config = dict(
    activation='quick_gelu',
    qk_norm=False,
    attn_scale=0.177,
    batch_tokens=16384,
)
Each number is 50 + 15 x the weight over its row's rms, rounded and kept within 0 to 99. Layers, rows and columns count from 0. The size before them is the row's rms in percent of the matrix's.

# down: layer 9 MLP down (transposed), 512x128, rms 0.127, rows 183-209, columns 0-127
# up: layer 9 MLP up, 512x128, rms 0.251, rows 184-210, columns 0-127
down183 104:19 51 38 49 66 83 70 45 60 18 50 53 68 57 74 41 72 43 44 56 46 38 62 61 61 48 49 44 61 42 28 54 84 36 54 51 38 57 35 60 59 26 61 62 63 61 32 70 47 46 64 39 52 49 49 51 54 56 57 66 41 49 53 52 43 48 61 11 25 37 54 53 33 59 55 49 52 62 51 58 47 47 59 15 44 47 60 65 30 47 19 08 58 45 58 24 83 66 39 46 45 29 56 73 46 24 46 47 47 57 31 24 35 42 50 76 36 49 51 75 56 64 55 82 45 74 28 48
up184 104:44 44 69 53 57 52 51 65 79 28 45 32 45 41 29 42 56 40 54 52 63 84 57 63 69 26 56 69 74 33 48 40 57 38 51 47 52 53 70 64 46 59 54 27 43 57 72 62 46 35 47 46 83 50 63 58 53 43 61 16 55 45 78 55 31 42 56 22 54 44 38 62 88 34 41 60 50 44 14 32 31 65 41 54 58 37 51 79 74 33 31 67 71 33 20 52 48 34 55 47 38 37 16 71 73 41 52 38 49 40 45 57 60 48 43 59 77 40 42 68 49 28 64 62 41 42 43 36
down184 097:59 31 63 42 44 45 18 80 47 50 47 59 31 64 46 23 49 83 60 41 48 50 55 67 74 28 39 48 74 54 52 08 48 66 25 44 40 40 21 65 49 31 49 65 57 71 51 47 41 53 44 62 55 42 24 50 58 75 62 48 49 46 60 47 31 56 30 63 51 52 46 33 53 79 56 64 38 46 40 56 87 74 68 57 42 56 39 53 52 32 65 41 57 70 42 46 22 45 67 40 44 33 47 58 39 40 28 81 62 44 56 61 53 62 27 70 66 34 57 40 58 16 22 62 48 36 58 64
up185 111:46 48 71 19 63 20 43 41 69 49 76 34 40 88 50 35 48 55 53 56 21 33 53 67 61 67 70 37 38 27 71 34 57 84 56 54 47 69 65 37 42 62 43 36 44 70 50 67 43 64 30 36 53 39 40 17 65 49 32 59 33 61 52 31 60 19 66 67 50 26 48 61 44 43 31 56 70 13 58 51 51 39 51 77 59 73 69 59 30 69 53 34 33 56 54 49 48 59 42 59 54 32 69 35 62 36 47 33 51 63 30 53 46 49 35 67 67 69 51 53 34 55 54 52 58 55 67 30
down185 124:22 68 46 47 60 41 40 43 66 50 32 63 66 41 52 51 53 58 39 45 61 21 47 81 34 49 49 23 60 39 65 46 32 35 30 29 53 50 17 54 46 53 37 38 79 45 67 75 58 72 36 66 53 07 62 44 70 40 56 84 57 52 67 05 62 25 42 50 50 49 39 42 27 57 59 47 74 52 36 39 54 54 38 63 45 73 66 67 42 65 66 50 41 43 75 59 61 50 23 55 51 51 50 39 50 54 53 65 09 58 38 65 74 61 48 52 49 59 56 56 34 62 71 34 51 46 50 68
up186 100:52 26 48 65 42 58 39 45 49 50 49 56 43 62 58 54 46 68 38 52 51 51 35 37 46 87 31 66 57 29 46 35 55 55 47 38 25 30 38 50 69 27 72 43 72 44 28 56 61 40 68 26 46 71 49 41 67 48 59 68 23 70 45 18 83 36 55 53 61 33 43 33 62 57 61 48 33 42 21 35 45 54 63 81 52 53 40 56 54 40 18 51 33 18 72 62 68 60 34 36 47 68 65 62 33 73 76 41 32 30 65 78 59 61 69 31 41 40 75 49 41 53 70 51 52 59 57 49
down186 105:48 47 42 51 57 53 54 44 65 21 57 30 74 60 18 31 56 33 59 45 21 20 70 72 47 21 33 67 39 51 62 54 67 35 56 49 64 41 63 31 55 66 56 45 44 62 56 53 76 47 36 68 75 76 55 49 63 63 67 51 53 24 63 68 39 54 52 39 52 59 57 67 42 32 01 49 53 87 52 48 55 28 43 19 66 45 43 50 23 64 65 44 66 47 48 62 50 35 36 80 44 41 42 69 30 63 53 32 50 52 47 51 39 71 48 50 34 44 49 36 32 64 59 44 71 26 55 60
up187 096:54 44 35 29 91 55 63 56 58 45 28 70 24 37 43 58 60 35 52 77 51 45 49 40 64 41 33 49 43 67 58 71 56 39 44 44 75 66 78 61 23 36 25 62 46 21 51 32 38 67 41 67 65 56 32 56 39 37 47 47 74 49 48 57 34 41 89 36 49 53 59 45 33 62 57 33 44 40 41 36 59 55 74 50 88 42 26 20 41 49 66 47 49 54 56 48 41 52 45 63 55 66 72 64 33 35 85 65 49 40 40 44 18 54 36 55 56 39 43 55 44 55 72 21 44 58 57 26
down187 095:64 50 57 40 38 51 47 64 36 39 59 54 36 49 54 75 49 49 33 58 28 46 39 35 29 47 44 54 67 33 59 46 44 62 47 62 48 44 72 67 71 54 71 55 45 54 41 39 59 37 58 51 33 40 29 67 49 44 76 26 40 54 75 34 63 50 35 34 52 49 66 79 21 25 69 67 54 38 57 55 37 67 45 60 54 69 73 62 77 69 46 25 26 75 31 62 11 59 45 65 66 45 28 40 35 39 60 67 40 22 60 42 57 42 68 85 83 35 42 48 67 42 54 21 44 37 44 68
up188 102:55 64 51 28 45 14 68 36 55 49 36 78 51 68 60 38 42 40 52 56 59 51 59 79 40 30 47 73 73 60 41 45 30 63 30 53 70 52 54 29 48 57 64 74 48 56 38 47 39 43 64 53 59 49 48 66 34 29 18 10 40 29 51 28 64 43 66 55 64 62 53 43 33 42 47 65 56 50 21 90 65 37 71 45 38 42 48 60 51 71 12 67 72 25 51 40 42 41 38 40 51 42 35 57 56 61 61 67 57 48 56 34 53 59 47 28 75 37 49 42 33 32 58 65 70 79 59 54
down188 087:56 34 43 51 78 46 48 70 53 47 57 22 60 53 52 46 58 45 36 37 48 60 53 71 89 62 50 53 56 47 52 67 57 55 62 34 40 52 45 46 25 28 65 30 49 12 07 48 53 47 60 43 31 47 29 48 59 60 44 74 44 66 55 41 50 36 16 59 51 42 60 65 47 54 48 59 35 63 50 47 53 24 37 76 30 34 82 53 86 56 63 54 74 43 40 65 32 50 46 36 32 47 56 35 34 30 45 72 29 38 45 84 45 51 36 62 36 53 66 64 70 57 59 46 20 67 59 74
up189 107:52 88 62 55 45 63 53 27 45 38 66 40 48 45 19 35 51 21 72 35 52 63 67 30 43 55 61 67 39 44 62 42 65 50 36 38 42 67 52 56 34 52 66 63 26 51 72 50 49 62 28 60 31 62 52 34 57 21 57 21 64 62 53 57 45 47 42 31 61 27 64 41 85 59 38 63 77 63 49 32 62 50 85 35 48 47 46 45 63 43 55 56 49 32 70 18 73 17 39 58 47 71 41 60 69 44 30 46 36 48 36 48 25 29 44 58 43 50 63 83 39 49 67 50 51 53 68 34
down189 115:42 42 36 40 42 24 59 74 57 46 11 72 52 28 79 61 32 53 58 38 51 19 44 53 38 74 37 44 62 29 47 45 25 71 40 30 62 25 69 45 76 70 40 51 65 45 59 44 32 27 27 57 61 81 34 73 42 59 39 38 59 39 30 74 54 55 41 65 63 72 74 59 43 57 52 51 52 52 64 56 22 35 42 60 51 30 30 60 51 38 10 57 32 44 49 42 64 77 66 39 41 52 66 74 67 67 45 48 38 54 47 49 47 65 57 41 67 40 66 48 49 56 57 43 71 50 35 41
up190 099:52 60 41 60 52 21 40 67 38 85 48 52 57 73 60 44 40 58 56 34 69 37 75 56 50 64 59 60 47 67 53 54 38 41 80 39 46 28 58 51 52 39 62 76 37 54 75 50 68 62 48 59 40 49 41 70 25 61 35 62 52 48 65 49 39 24 61 36 35 43 38 39 53 43 53 67 31 63 17 45 49 61 35 55 59 04 42 58 42 36 39 49 34 88 48 23 28 68 50 46 76 41 47 60 60 10 62 42 76 41 35 63 42 51 73 51 49 42 41 36 33 29 49 35 58 72 51 72
down190 104:60 32 42 49 95 60 53 25 61 52 32 56 65 67 51 77 28 73 34 33 50 32 46 62 27 52 49 57 51 75 47 89 47 46 45 57 33 32 47 65 33 42 54 71 54 66 64 50 60 69 46 55 46 51 65 90 42 63 27 40 52 66 48 49 35 31 66 61 52 37 63 52 43 47 46 47 40 27 66 61 59 45 55 41 59 39 36 55 51 60 61 38 42 50 42 26 41 73 49 14 72 49 49 50 09 67 24 63 65 40 22 71 58 63 47 51 36 32 25 56 47 60 60 32 59 69 57 61
up191 094:63 41 56 60 59 53 68 72 50 21 86 41 48 21 37 64 55 51 40 54 42 44 41 37 38 78 50 34 56 41 54 38 66 87 56 35 66 36 62 50 45 51 56 60 49 46 51 21 44 57 41 78 30 51 35 64 31 43 47 26 35 62 57 32 33 42 80 39 42 55 69 56 57 33 43 41 25 45 37 47 61 76 59 47 58 45 41 67 20 58 30 72 51 29 30 31 49 57 64 48 57 70 65 66 70 66 21 78 45 51 57 47 34 52 28 15 47 36 43 45 54 41 72 67 72 69 50 46
down191 086:33 49 40 38 74 73 50 22 31 49 50 47 74 56 39 46 49 66 47 31 12 32 51 40 74 58 59 48 62 59 61 61 34 78 75 58 55 47 40 22 57 28 69 32 43 56 30 65 46 51 37 61 44 42 84 43 72 64 63 74 61 38 50 56 68 58 53 64 35 64 28 55 57 70 38 31 40 52 41 53 49 16 42 50 34 41 21 56 68 76 25 61 58 50 40 77 46 44 63 36 60 35 25 47 58 40 57 54 53 38 46 29 71 64 52 74 45 50 43 72 19 74 62 55 48 44 33 54
up192 087:58 63 34 54 73 58 63 76 67 33 70 72 51 50 60 56 39 68 71 20 50 35 37 42 56 59 62 55 41 43 53 33 70 42 48 50 65 42 48 60 27 79 40 52 72 38 52 46 32 44 44 41 61 33 52 38 58 45 61 22 66 64 45 69 43 34 53 45 36 32 67 40 39 47 47 49 68 56 35 48 54 64 50 41 38 91 65 38 52 58 59 36 43 10 67 25 68 50 49 53 38 39 23 56 69 52 43 34 41 51 58 23 74 55 19 69 54 39 58 19 18 62 71 68 65 20 51 51
down192 092:04 53 45 16 66 40 59 36 41 47 29 59 78 39 63 61 56 60 68 48 37 49 52 78 53 50 57 50 50 45 50 55 49 46 67 27 66 33 36 79 75 42 30 52 44 43 43 36 50 53 48 64 62 32 20 42 51 63 58 41 66 62 53 32 65 08 66 26 56 46 55 53 49 50 41 37 51 38 56 49 47 58 20 62 54 45 42 49 36 31 38 60 31 56 41 41 58 74 48 74 43 73 20 19 42 76 54 50 42 60 55 66 42 46 20 67 57 72 52 76 55 54 84 51 68 65 54 51
up193 101:97 26 63 35 30 40 46 77 49 48 63 32 29 53 50 34 42 68 48 46 41 35 61 35 50 33 33 65 89 80 63 34 47 36 53 62 65 49 58 65 32 48 41 44 47 48 41 50 45 57 73 27 47 47 65 71 75 38 52 56 27 48 70 55 41 36 55 80 75 56 45 45 35 47 42 38 74 81 59 39 74 72 61 37 44 56 66 36 40 50 40 46 88 45 41 55 58 59 49 40 42 50 31 36 61 42 52 32 63 48 65 42 49 24 38 56 60 46 52 34 24 48 77 40 21 34 42 64
down193 101:33 43 20 39 65 32 52 28 50 48 66 87 40 49 44 26 48 26 61 72 68 69 40 42 69 54 44 41 42 50 24 62 55 56 79 41 46 78 64 56 74 53 45 44 48 50 59 54 74 48 68 80 42 60 55 24 22 46 50 29 48 86 70 50 30 65 49 34 45 42 52 30 54 55 36 57 02 34 55 62 33 36 42 58 61 64 57 54 49 33 66 60 38 65 63 46 37 58 49 46 51 32 34 52 55 22 34 60 28 33 64 76 68 57 57 57 41 52 69 50 42 35 56 55 74 53 41 52
up194 098:52 53 20 36 51 41 12 39 47 32 44 50 62 25 48 70 41 55 66 58 93 43 29 25 48 52 43 55 48 50 18 57 62 42 57 66 85 67 29 63 42 50 54 47 53 33 52 60 73 28 73 61 42 39 40 52 48 59 43 90 59 36 66 45 26 63 46 56 62 30 54 43 60 90 55 33 53 36 41 74 31 71 50 72 56 42 33 46 56 46 34 66 65 46 50 54 65 57 58 41 55 51 49 61 59 35 52 93 57 54 24 42 42 44 36 53 54 58 43 44 45 61 25 46 32 66 48 69
down194 095:47 40 43 57 40 56 46 50 45 45 48 30 34 64 32 27 49 62 60 53 51 42 83 67 48 52 48 34 55 23 50 62 49 65 28 24 59 34 59 00 47 72 64 67 63 67 74 42 32 43 19 48 36 52 48 61 49 50 28 63 62 84 39 33 78 55 38 54 61 57 45 38 42 41 46 71 53 35 65 54 67 59 49 35 31 24 55 11 36 46 58 36 40 41 61 52 56 65 62 55 57 38 59 55 70 69 60 54 23 47 31 60 33 68 55 65 47 55 69 38 86 43 19 54 71 48 40 47
up195 099:65 64 34 68 28 54 46 51 53 56 68 56 73 63 35 33 59 70 38 46 55 62 29 50 39 66 57 49 62 47 42 39 61 57 31 58 65 44 47 59 72 61 32 40 54 35 32 21 45 49 67 45 80 68 56 52 37 80 60 20 53 54 73 28 31 29 70 55 39 46 46 28 38 24 49 51 50 30 77 30 33 52 41 50 38 55 63 52 33 59 47 57 33 66 41 67 69 49 68 39 71 61 28 75 38 63 63 70 45 50 19 58 58 49 33 21 58 41 28 58 41 53 54 78 20 40 34 79
down195 097:58 61 22 51 71 61 79 38 56 52 43 74 78 51 27 44 51 32 34 30 15 15 58 43 48 40 45 59 31 49 48 66 73 60 72 44 30 59 51 53 35 32 62 54 38 61 32 76 27 65 39 73 40 65 63 47 63 41 34 53 40 58 50 81 58 48 55 55 34 43 55 22 56 38 43 52 31 56 47 62 39 42 47 38 84 84 57 38 55 70 44 27 53 71 44 55 16 52 37 44 31 41 53 30 57 70 55 44 44 51 49 53 75 54 32 72 44 49 49 46 63 20 61 51 77 36 57 61
up196 086:27 67 57 42 66 17 65 54 39 45 16 34 38 55 21 77 67 54 70 45 43 27 39 40 42 43 39 61 31 44 29 47 46 87 51 61 33 48 53 61 68 65 68 47 47 46 81 23 68 57 40 77 80 61 48 41 54 32 39 36 46 58 55 19 54 45 56 70 61 39 55 34 48 26 24 64 28 49 73 55 53 66 49 53 62 36 58 55 43 44 52 80 57 45 29 55 69 51 34 54 32 24 62 61 48 67 53 50 78 27 31 38 35 63 60 39 50 61 77 64 43 61 44 48 48 51 56 54
down196 090:33 59 53 44 48 69 30 29 44 61 36 38 47 30 38 56 29 71 61 37 62 51 65 32 47 10 62 36 48 53 64 35 33 36 53 37 41 40 36 50 61 40 37 52 68 56 64 44 40 64 46 39 31 56 29 43 88 76 59 76 67 50 31 42 66 77 44 47 33 60 72 44 63 52 85 31 57 29 34 42 34 54 60 59 58 69 72 39 56 36 46 39 47 54 43 79 37 63 67 77 55 55 61 42 76 44 49 36 37 98 73 44 60 28 49 57 58 32 39 49 38 46 36 50 53 72 39 54
up197 099:48 33 55 29 62 50 20 37 43 51 55 38 66 54 56 60 82 50 56 57 54 80 54 57 44 46 23 50 68 48 55 85 46 10 43 29 39 71 55 35 48 87 28 36 70 41 10 65 53 29 51 78 54 53 63 31 30 59 37 57 40 54 27 63 55 49 48 56 56 27 71 33 43 62 44 35 50 39 60 40 43 36 44 43 49 46 52 55 24 48 67 49 26 66 61 45 61 45 36 37 59 56 57 36 52 36 68 59 49 83 50 50 53 69 54 43 40 51 25 41 44 65 65 59 34 67 82 77
down197 100:21 31 34 55 38 48 78 76 51 77 60 57 60 59 30 49 69 44 66 55 36 69 31 61 41 23 27 69 43 56 51 66 57 69 94 53 55 26 29 47 50 57 51 42 54 30 31 61 27 34 51 54 41 40 58 63 24 02 42 43 26 39 57 45 66 68 69 74 33 57 57 50 44 57 45 46 49 63 47 33 49 77 52 44 40 27 40 60 55 57 53 52 73 76 51 43 48 61 87 34 38 55 48 25 48 59 63 49 59 25 33 65 44 53 42 39 57 41 52 56 69 64 33 51 52 36 47 59
up198 097:45 46 44 67 69 44 63 54 52 50 14 33 56 52 49 59 66 15 62 57 40 42 64 53 19 29 61 42 28 33 48 22 56 46 38 60 23 41 65 99 23 46 56 42 56 37 52 71 63 36 64 54 58 86 40 38 59 63 45 63 43 40 42 43 39 51 49 79 66 47 63 12 38 54 64 54 64 75 52 43 56 55 35 47 58 34 57 24 52 48 27 52 48 43 78 70 36 23 60 53 39 53 43 56 58 42 37 66 58 42 37 37 27 54 37 59 54 62 51 57 72 46 75 44 57 88 50 48
down198 094:66 56 37 57 51 38 45 63 30 44 45 61 51 63 84 21 75 67 38 48 58 26 41 41 36 29 85 25 26 64 49 35 24 58 40 21 53 39 67 39 65 59 33 49 44 35 76 61 61 41 45 48 59 58 62 42 53 41 43 61 55 34 65 69 42 43 78 36 41 76 47 77 75 73 45 40 53 20 39 29 57 52 42 30 62 57 19 49 72 57 62 68 67 32 61 58 47 52 63 23 38 39 48 32 47 56 45 57 42 28 40 75 30 79 56 60 43 41 39 55 53 48 41 67 47 31 58 63
up199 099:59 47 56 54 68 58 60 32 51 31 65 35 58 38 34 25 24 37 71 43 84 43 58 63 70 70 54 43 55 58 56 64 32 78 28 50 37 78 60 37 35 48 64 35 32 44 48 32 62 33 40 27 28 46 49 56 54 31 65 55 53 52 49 51 56 26 52 79 59 47 66 31 54 26 56 43 20 61 29 74 45 80 52 27 49 57 39 28 36 61 58 35 39 64 54 45 58 51 48 30 52 58 36 46 20 67 65 42 34 69 43 44 57 66 52 54 88 75 64 81 45 64 35 41 69 36 46 51
down199 112:49 53 76 49 56 50 30 47 37 55 53 42 79 55 64 49 52 57 66 59 74 25 57 28 33 57 30 46 14 41 64 30 52 27 54 64 52 60 20 36 53 59 68 31 63 59 10 47 45 45 46 28 54 40 28 78 67 33 69 28 59 42 45 47 38 54 28 62 65 55 47 56 54 30 49 66 54 53 59 59 47 63 59 40 51 33 49 45 49 33 68 54 46 66 64 82 61 65 60 36 65 13 29 60 25 50 62 37 56 56 30 51 64 54 40 44 65 50 51 31 45 83 80 76 54 29 50 74
up200 103:19 46 25 46 58 60 60 72 64 55 44 51 53 50 66 61 29 64 69 39 56 58 47 48 46 23 68 58 55 72 45 28 54 71 55 52 43 55 37 47 20 25 81 40 50 48 42 51 29 52 43 78 57 18 48 74 78 30 46 55 59 56 38 48 68 31 47 63 71 59 41 54 83 52 42 27 53 35 53 69 60 40 35 43 57 43 87 37 35 23 51 47 27 56 47 20 53 43 36 70 42 55 56 78 48 66 47 26 75 58 39 57 52 46 77 51 39 71 44 45 66 21 45 32 58 45 43 37
down200 097:55 67 68 40 83 70 21 49 51 51 34 49 60 34 57 59 52 53 36 51 55 79 47 76 59 55 38 77 58 53 46 82 50 19 62 61 73 77 73 27 46 65 62 41 51 50 52 62 47 66 55 37 54 40 46 51 26 31 31 43 23 35 64 51 43 59 46 60 42 45 48 53 28 46 57 56 50 51 35 58 16 42 61 61 32 48 46 62 41 53 53 30 58 57 32 38 36 75 41 30 31 41 60 50 51 54 53 61 21 26 99 47 65 51 22 49 21 49 55 48 55 35 60 61 40 55 61 38
up201 097:39 66 45 51 57 42 45 69 67 42 62 46 63 56 47 22 57 63 44 44 29 59 44 41 65 74 77 63 49 32 68 52 48 57 33 25 53 39 29 26 18 37 46 52 64 55 59 31 65 68 77 64 56 49 75 71 73 46 58 53 56 57 59 48 41 57 61 22 36 09 54 43 56 49 56 71 69 52 56 85 54 55 63 79 32 46 66 44 14 57 43 28 28 39 43 61 42 11 64 40 52 44 58 63 49 54 43 43 57 60 47 33 23 67 31 41 73 54 48 56 52 50 70 26 28 40 45 46
down201 092:42 62 60 37 64 60 69 26 31 39 50 32 27 71 46 50 38 35 58 63 57 35 56 26 32 34 48 46 51 84 21 40 63 47 79 43 56 48 56 75 82 55 42 53 26 46 26 46 65 41 31 49 59 60 43 53 65 52 40 47 57 20 67 48 52 62 51 55 51 64 33 62 47 43 54 48 27 64 61 51 46 18 43 63 63 63 53 48 39 23 58 51 39 75 50 31 49 80 57 44 77 46 47 37 45 34 71 26 28 32 44 77 78 44 71 41 48 30 25 56 62 59 62 64 72 56 81 46
up202 103:30 39 49 62 43 51 33 41 63 45 53 35 76 47 63 61 52 39 61 41 47 35 73 40 49 43 56 67 35 48 56 30 35 62 65 42 99 53 39 62 52 13 40 53 35 40 29 74 65 50 71 70 61 37 42 44 50 73 72 47 61 50 47 45 54 52 37 50 64 60 52 48 66 37 77 67 48 55 61 44 64 49 44 30 80 33 38 55 51 43 42 48 66 36 56 44 54 58 49 16 25 67 34 60 47 40 35 41 56 47 76 49 27 79 31 52 30 40 50 55 48 09 71 74 33 31 47 54
down202 098:46 45 46 59 21 69 65 60 56 43 65 71 34 57 31 48 70 44 66 42 58 41 32 15 58 35 32 66 49 25 55 58 61 23 57 48 42 41 63 37 72 74 50 66 36 41 56 30 31 68 20 45 47 48 53 50 73 50 63 74 43 74 26 65 56 36 80 51 53 57 56 59 48 66 66 35 60 22 45 53 66 60 46 47 16 34 48 53 57 37 36 50 60 57 56 36 48 49 57 70 69 35 48 38 48 81 59 13 31 50 74 47 45 60 54 53 72 53 19 43 69 68 44 18 37 35 43 48
up203 106:19 54 67 34 16 63 82 33 84 37 70 44 28 49 67 63 36 48 91 28 59 69 36 72 50 63 45 43 50 56 42 52 44 43 50 53 42 68 51 56 52 46 60 70 23 55 67 50 53 15 41 50 44 70 41 71 61 59 51 36 47 34 38 62 50 65 43 65 56 28 40 52 58 29 74 54 41 38 51 37 18 41 50 57 64 45 53 81 53 43 58 57 61 84 39 48 57 46 46 54 56 53 59 67 15 47 55 45 41 63 35 41 24 56 29 29 47 53 46 60 45 55 83 32 51 38 70 40
down203 113:51 55 00 73 79 53 34 58 33 62 45 53 73 45 37 79 36 55 00 43 29 39 54 57 56 34 54 51 49 33 50 63 65 65 62 68 52 38 43 58 76 50 54 15 51 44 54 50 37 62 54 37 39 64 66 30 81 85 50 51 47 54 77 35 66 26 56 46 47 39 38 48 34 42 36 55 47 44 52 79 62 54 42 58 41 35 59 44 45 47 34 55 49 59 44 50 42 40 30 54 48 69 31 55 76 49 57 43 37 40 69 40 67 40 48 63 60 32 86 56 66 46 27 71 61 47 33 41
up204 095:32 51 22 53 52 58 34 43 68 36 48 42 69 17 45 53 91 45 50 53 31 60 40 35 49 21 19 64 80 59 22 60 50 25 40 50 72 52 27 77 38 62 49 55 56 45 51 67 74 45 67 53 59 50 66 36 48 37 61 71 50 47 67 61 40 38 63 59 65 73 60 59 47 42 75 42 86 70 45 64 39 35 32 69 59 34 45 38 39 41 35 54 50 42 58 16 35 38 55 56 41 63 28 58 52 42 61 55 40 25 75 77 34 37 59 43 30 59 59 59 41 45 66 36 47 48 33 63
down204 097:51 47 54 67 42 64 59 54 50 47 68 56 22 60 39 48 64 47 64 58 77 70 26 18 49 61 30 27 33 60 72 44 53 30 70 30 53 63 57 34 51 47 68 46 57 73 26 72 23 70 71 48 39 52 54 21 38 42 20 36 40 52 46 40 61 61 56 44 37 17 75 55 70 52 37 57 45 50 50 48 67 43 48 39 36 46 94 59 32 57 35 42 41 30 50 54 39 61 57 49 49 36 69 53 48 57 39 84 24 72 58 56 33 45 62 70 77 47 47 47 73 22 37 54 58 28 44 52
up205 112:58 41 43 46 49 54 61 47 67 40 64 35 63 62 32 66 44 70 82 38 72 52 40 17 41 62 57 73 57 32 53 55 43 56 49 54 31 52 44 66 52 46 31 27 14 52 56 66 39 50 42 57 70 57 24 67 69 33 50 62 08 73 31 48 43 51 62 74 30 34 34 58 40 43 56 56 62 46 54 27 62 63 83 18 33 55 51 59 51 38 65 60 45 37 58 63 40 58 43 38 53 47 69 45 47 53 65 29 14 65 48 61 46 40 62 36 73 89 51 41 44 60 45 58 74 56 27 30
down205 115:60 36 47 43 31 62 49 94 40 34 62 66 22 74 63 31 56 58 75 38 30 37 55 84 74 25 55 23 32 43 54 56 43 57 18 43 32 76 59 65 51 69 51 52 34 60 55 43 38 36 56 67 45 24 56 39 45 20 43 55 68 44 66 43 47 69 51 63 75 59 58 42 50 56 25 50 26 35 59 46 53 53 32 65 52 54 36 53 36 69 62 53 44 37 64 49 56 43 32 50 82 34 59 57 41 66 52 33 46 55 48 33 47 58 49 62 16 47 49 38 39 36 58 68 17 61 70 76
up206 109:29 42 46 57 62 59 64 63 58 36 57 62 60 68 31 42 48 46 57 32 59 42 47 48 64 37 49 55 61 45 60 71 32 16 22 35 34 23 49 46 46 64 70 34 55 49 46 75 50 71 21 54 27 61 37 66 62 59 55 48 47 55 65 53 52 28 78 49 79 61 64 51 41 32 55 52 44 49 44 34 46 55 53 58 56 58 17 72 65 79 58 50 57 32 59 45 59 39 48 29 76 57 51 53 32 31 73 28 39 34 84 19 22 50 28 58 22 43 65 71 35 29 51 44 35 63 75 64
down206 107:48 40 45 63 35 53 59 42 37 63 36 47 70 56 51 43 65 63 44 37 68 37 54 33 63 53 72 65 75 50 55 41 36 64 24 71 81 79 55 70 47 37 70 53 62 67 55 27 48 41 45 10 43 56 51 33 38 59 19 44 68 61 31 26 51 37 53 55 36 52 51 36 35 59 35 58 45 17 44 55 51 45 53 46 52 51 49 31 34 47 59 53 45 82 56 39 41 53 70 59 57 22 53 59 58 49 39 46 35 63 47 55 31 54 42 34 67 80 65 33 99 54 45 49 69 27 22 81
up207 093:33 60 42 38 45 23 43 48 50 54 60 64 56 46 52 58 71 64 63 43 60 51 56 51 51 49 26 59 48 36 74 66 70 71 46 43 31 58 30 71 27 78 58 46 54 38 34 25 61 62 64 50 86 80 46 41 66 59 39 41 58 27 70 66 09 46 79 39 64 35 56 47 53 48 52 56 52 44 24 41 40 55 38 45 67 54 60 39 49 70 43 48 32 38 41 68 28 17 63 39 55 69 30 70 34 46 50 57 45 64 36 34 53 34 36 35 38 35 64 62 32 55 56 68 81 63 78 19
down207 098:58 40 27 30 51 57 54 28 50 67 51 23 29 52 46 38 59 47 50 42 52 37 45 46 41 52 35 47 65 69 38 47 43 60 67 62 21 31 66 69 65 39 57 48 67 54 35 68 99 34 50 38 62 46 46 62 73 64 75 35 40 25 47 54 18 56 58 35 51 40 41 62 29 55 26 56 42 63 45 32 09 44 31 64 35 64 37 76 37 62 59 51 58 59 45 34 50 47 51 52 64 40 39 38 73 43 59 42 64 66 36 57 32 82 36 34 57 49 65 49 59 64 67 91 52 71 47 71
up208 102:62 64 50 70 59 45 56 47 50 48 62 30 45 53 56 66 37 59 85 27 75 62 44 68 52 56 58 47 27 63 44 25 55 53 48 49 49 86 62 60 65 44 39 61 48 60 42 20 72 61 57 68 26 63 69 61 58 66 49 49 26 27 41 40 82 44 69 32 33 35 41 37 42 27 32 43 56 65 58 29 44 29 26 37 55 41 82 47 63 50 59 49 15 55 63 39 46 48 60 42 18 48 74 44 45 56 62 36 60 54 36 20 34 31 60 53 57 68 56 47 20 57 74 53 43 39 70 27
down208 109:56 52 22 38 69 60 51 22 58 49 34 27 48 38 39 53 31 59 75 53 69 74 65 54 72 21 67 35 70 55 45 34 54 57 55 64 47 62 42 50 73 71 34 71 37 66 33 34 52 45 63 39 43 26 53 62 73 45 31 32 77 26 55 60 48 57 76 33 30 64 44 42 31 37 65 57 48 48 20 30 63 41 97 56 62 51 50 61 65 32 30 46 20 57 58 61 54 70 53 50 34 70 75 51 74 53 33 27 48 42 37 35 42 33 52 59 60 67 46 51 60 62 47 47 48 40 28 52
up209 108:22 46 51 67 27 60 52 29 79 29 64 63 54 58 35 64 42 33 52 25 67 43 78 69 47 49 52 53 52 69 48 33 49 56 36 43 70 62 39 50 53 48 93 71 35 72 39 50 27 41 37 70 80 57 55 45 25 32 49 66 50 50 25 45 38 41 53 48 68 38 54 42 49 53 49 32 26 80 75 36 34 33 58 31 36 77 37 49 20 56 73 63 24 64 46 40 39 50 26 25 37 51 44 42 52 31 42 34 52 53 48 53 54 47 46 63 52 63 54 74 37 61 43 56 72 50 66 76
down209 112:47 29 45 49 51 46 51 44 56 75 68 81 20 61 41 63 39 63 82 52 59 56 45 61 50 52 39 52 64 26 55 39 35 58 78 66 52 47 35 41 39 30 83 54 54 57 67 83 45 40 28 41 15 56 69 51 44 40 54 47 66 60 42 25 46 39 17 68 49 72 60 51 48 40 51 35 71 65 63 55 21 62 47 41 36 50 32 69 75 19 54 59 65 67 32 40 64 42 39 33 63 63 46 36 21 25 42 70 55 33 48 45 67 73 72 31 53 57 50 46 36 48 66 34 49 65 38 48
up210 096:60 33 75 50 72 23 58 62 89 74 47 03 28 47 59 72 61 51 83 39 34 49 70 60 69 58 73 44 52 35 54 53 42 60 55 35 51 43 70 27 63 63 35 57 60 59 34 67 71 64 35 62 30 38 25 19 46 44 59 27 72 58 42 42 45 66 71 31 51 45 63 52 56 37 75 45 35 75 40 43 51 50 54 40 45 54 53 50 36 65 69 61 71 67 46 45 51 41 40 35 59 46 50 57 38 68 27 37 14 54 31 58 45 52 43 42 41 46 45 54 47 22 60 38 48 47 55 27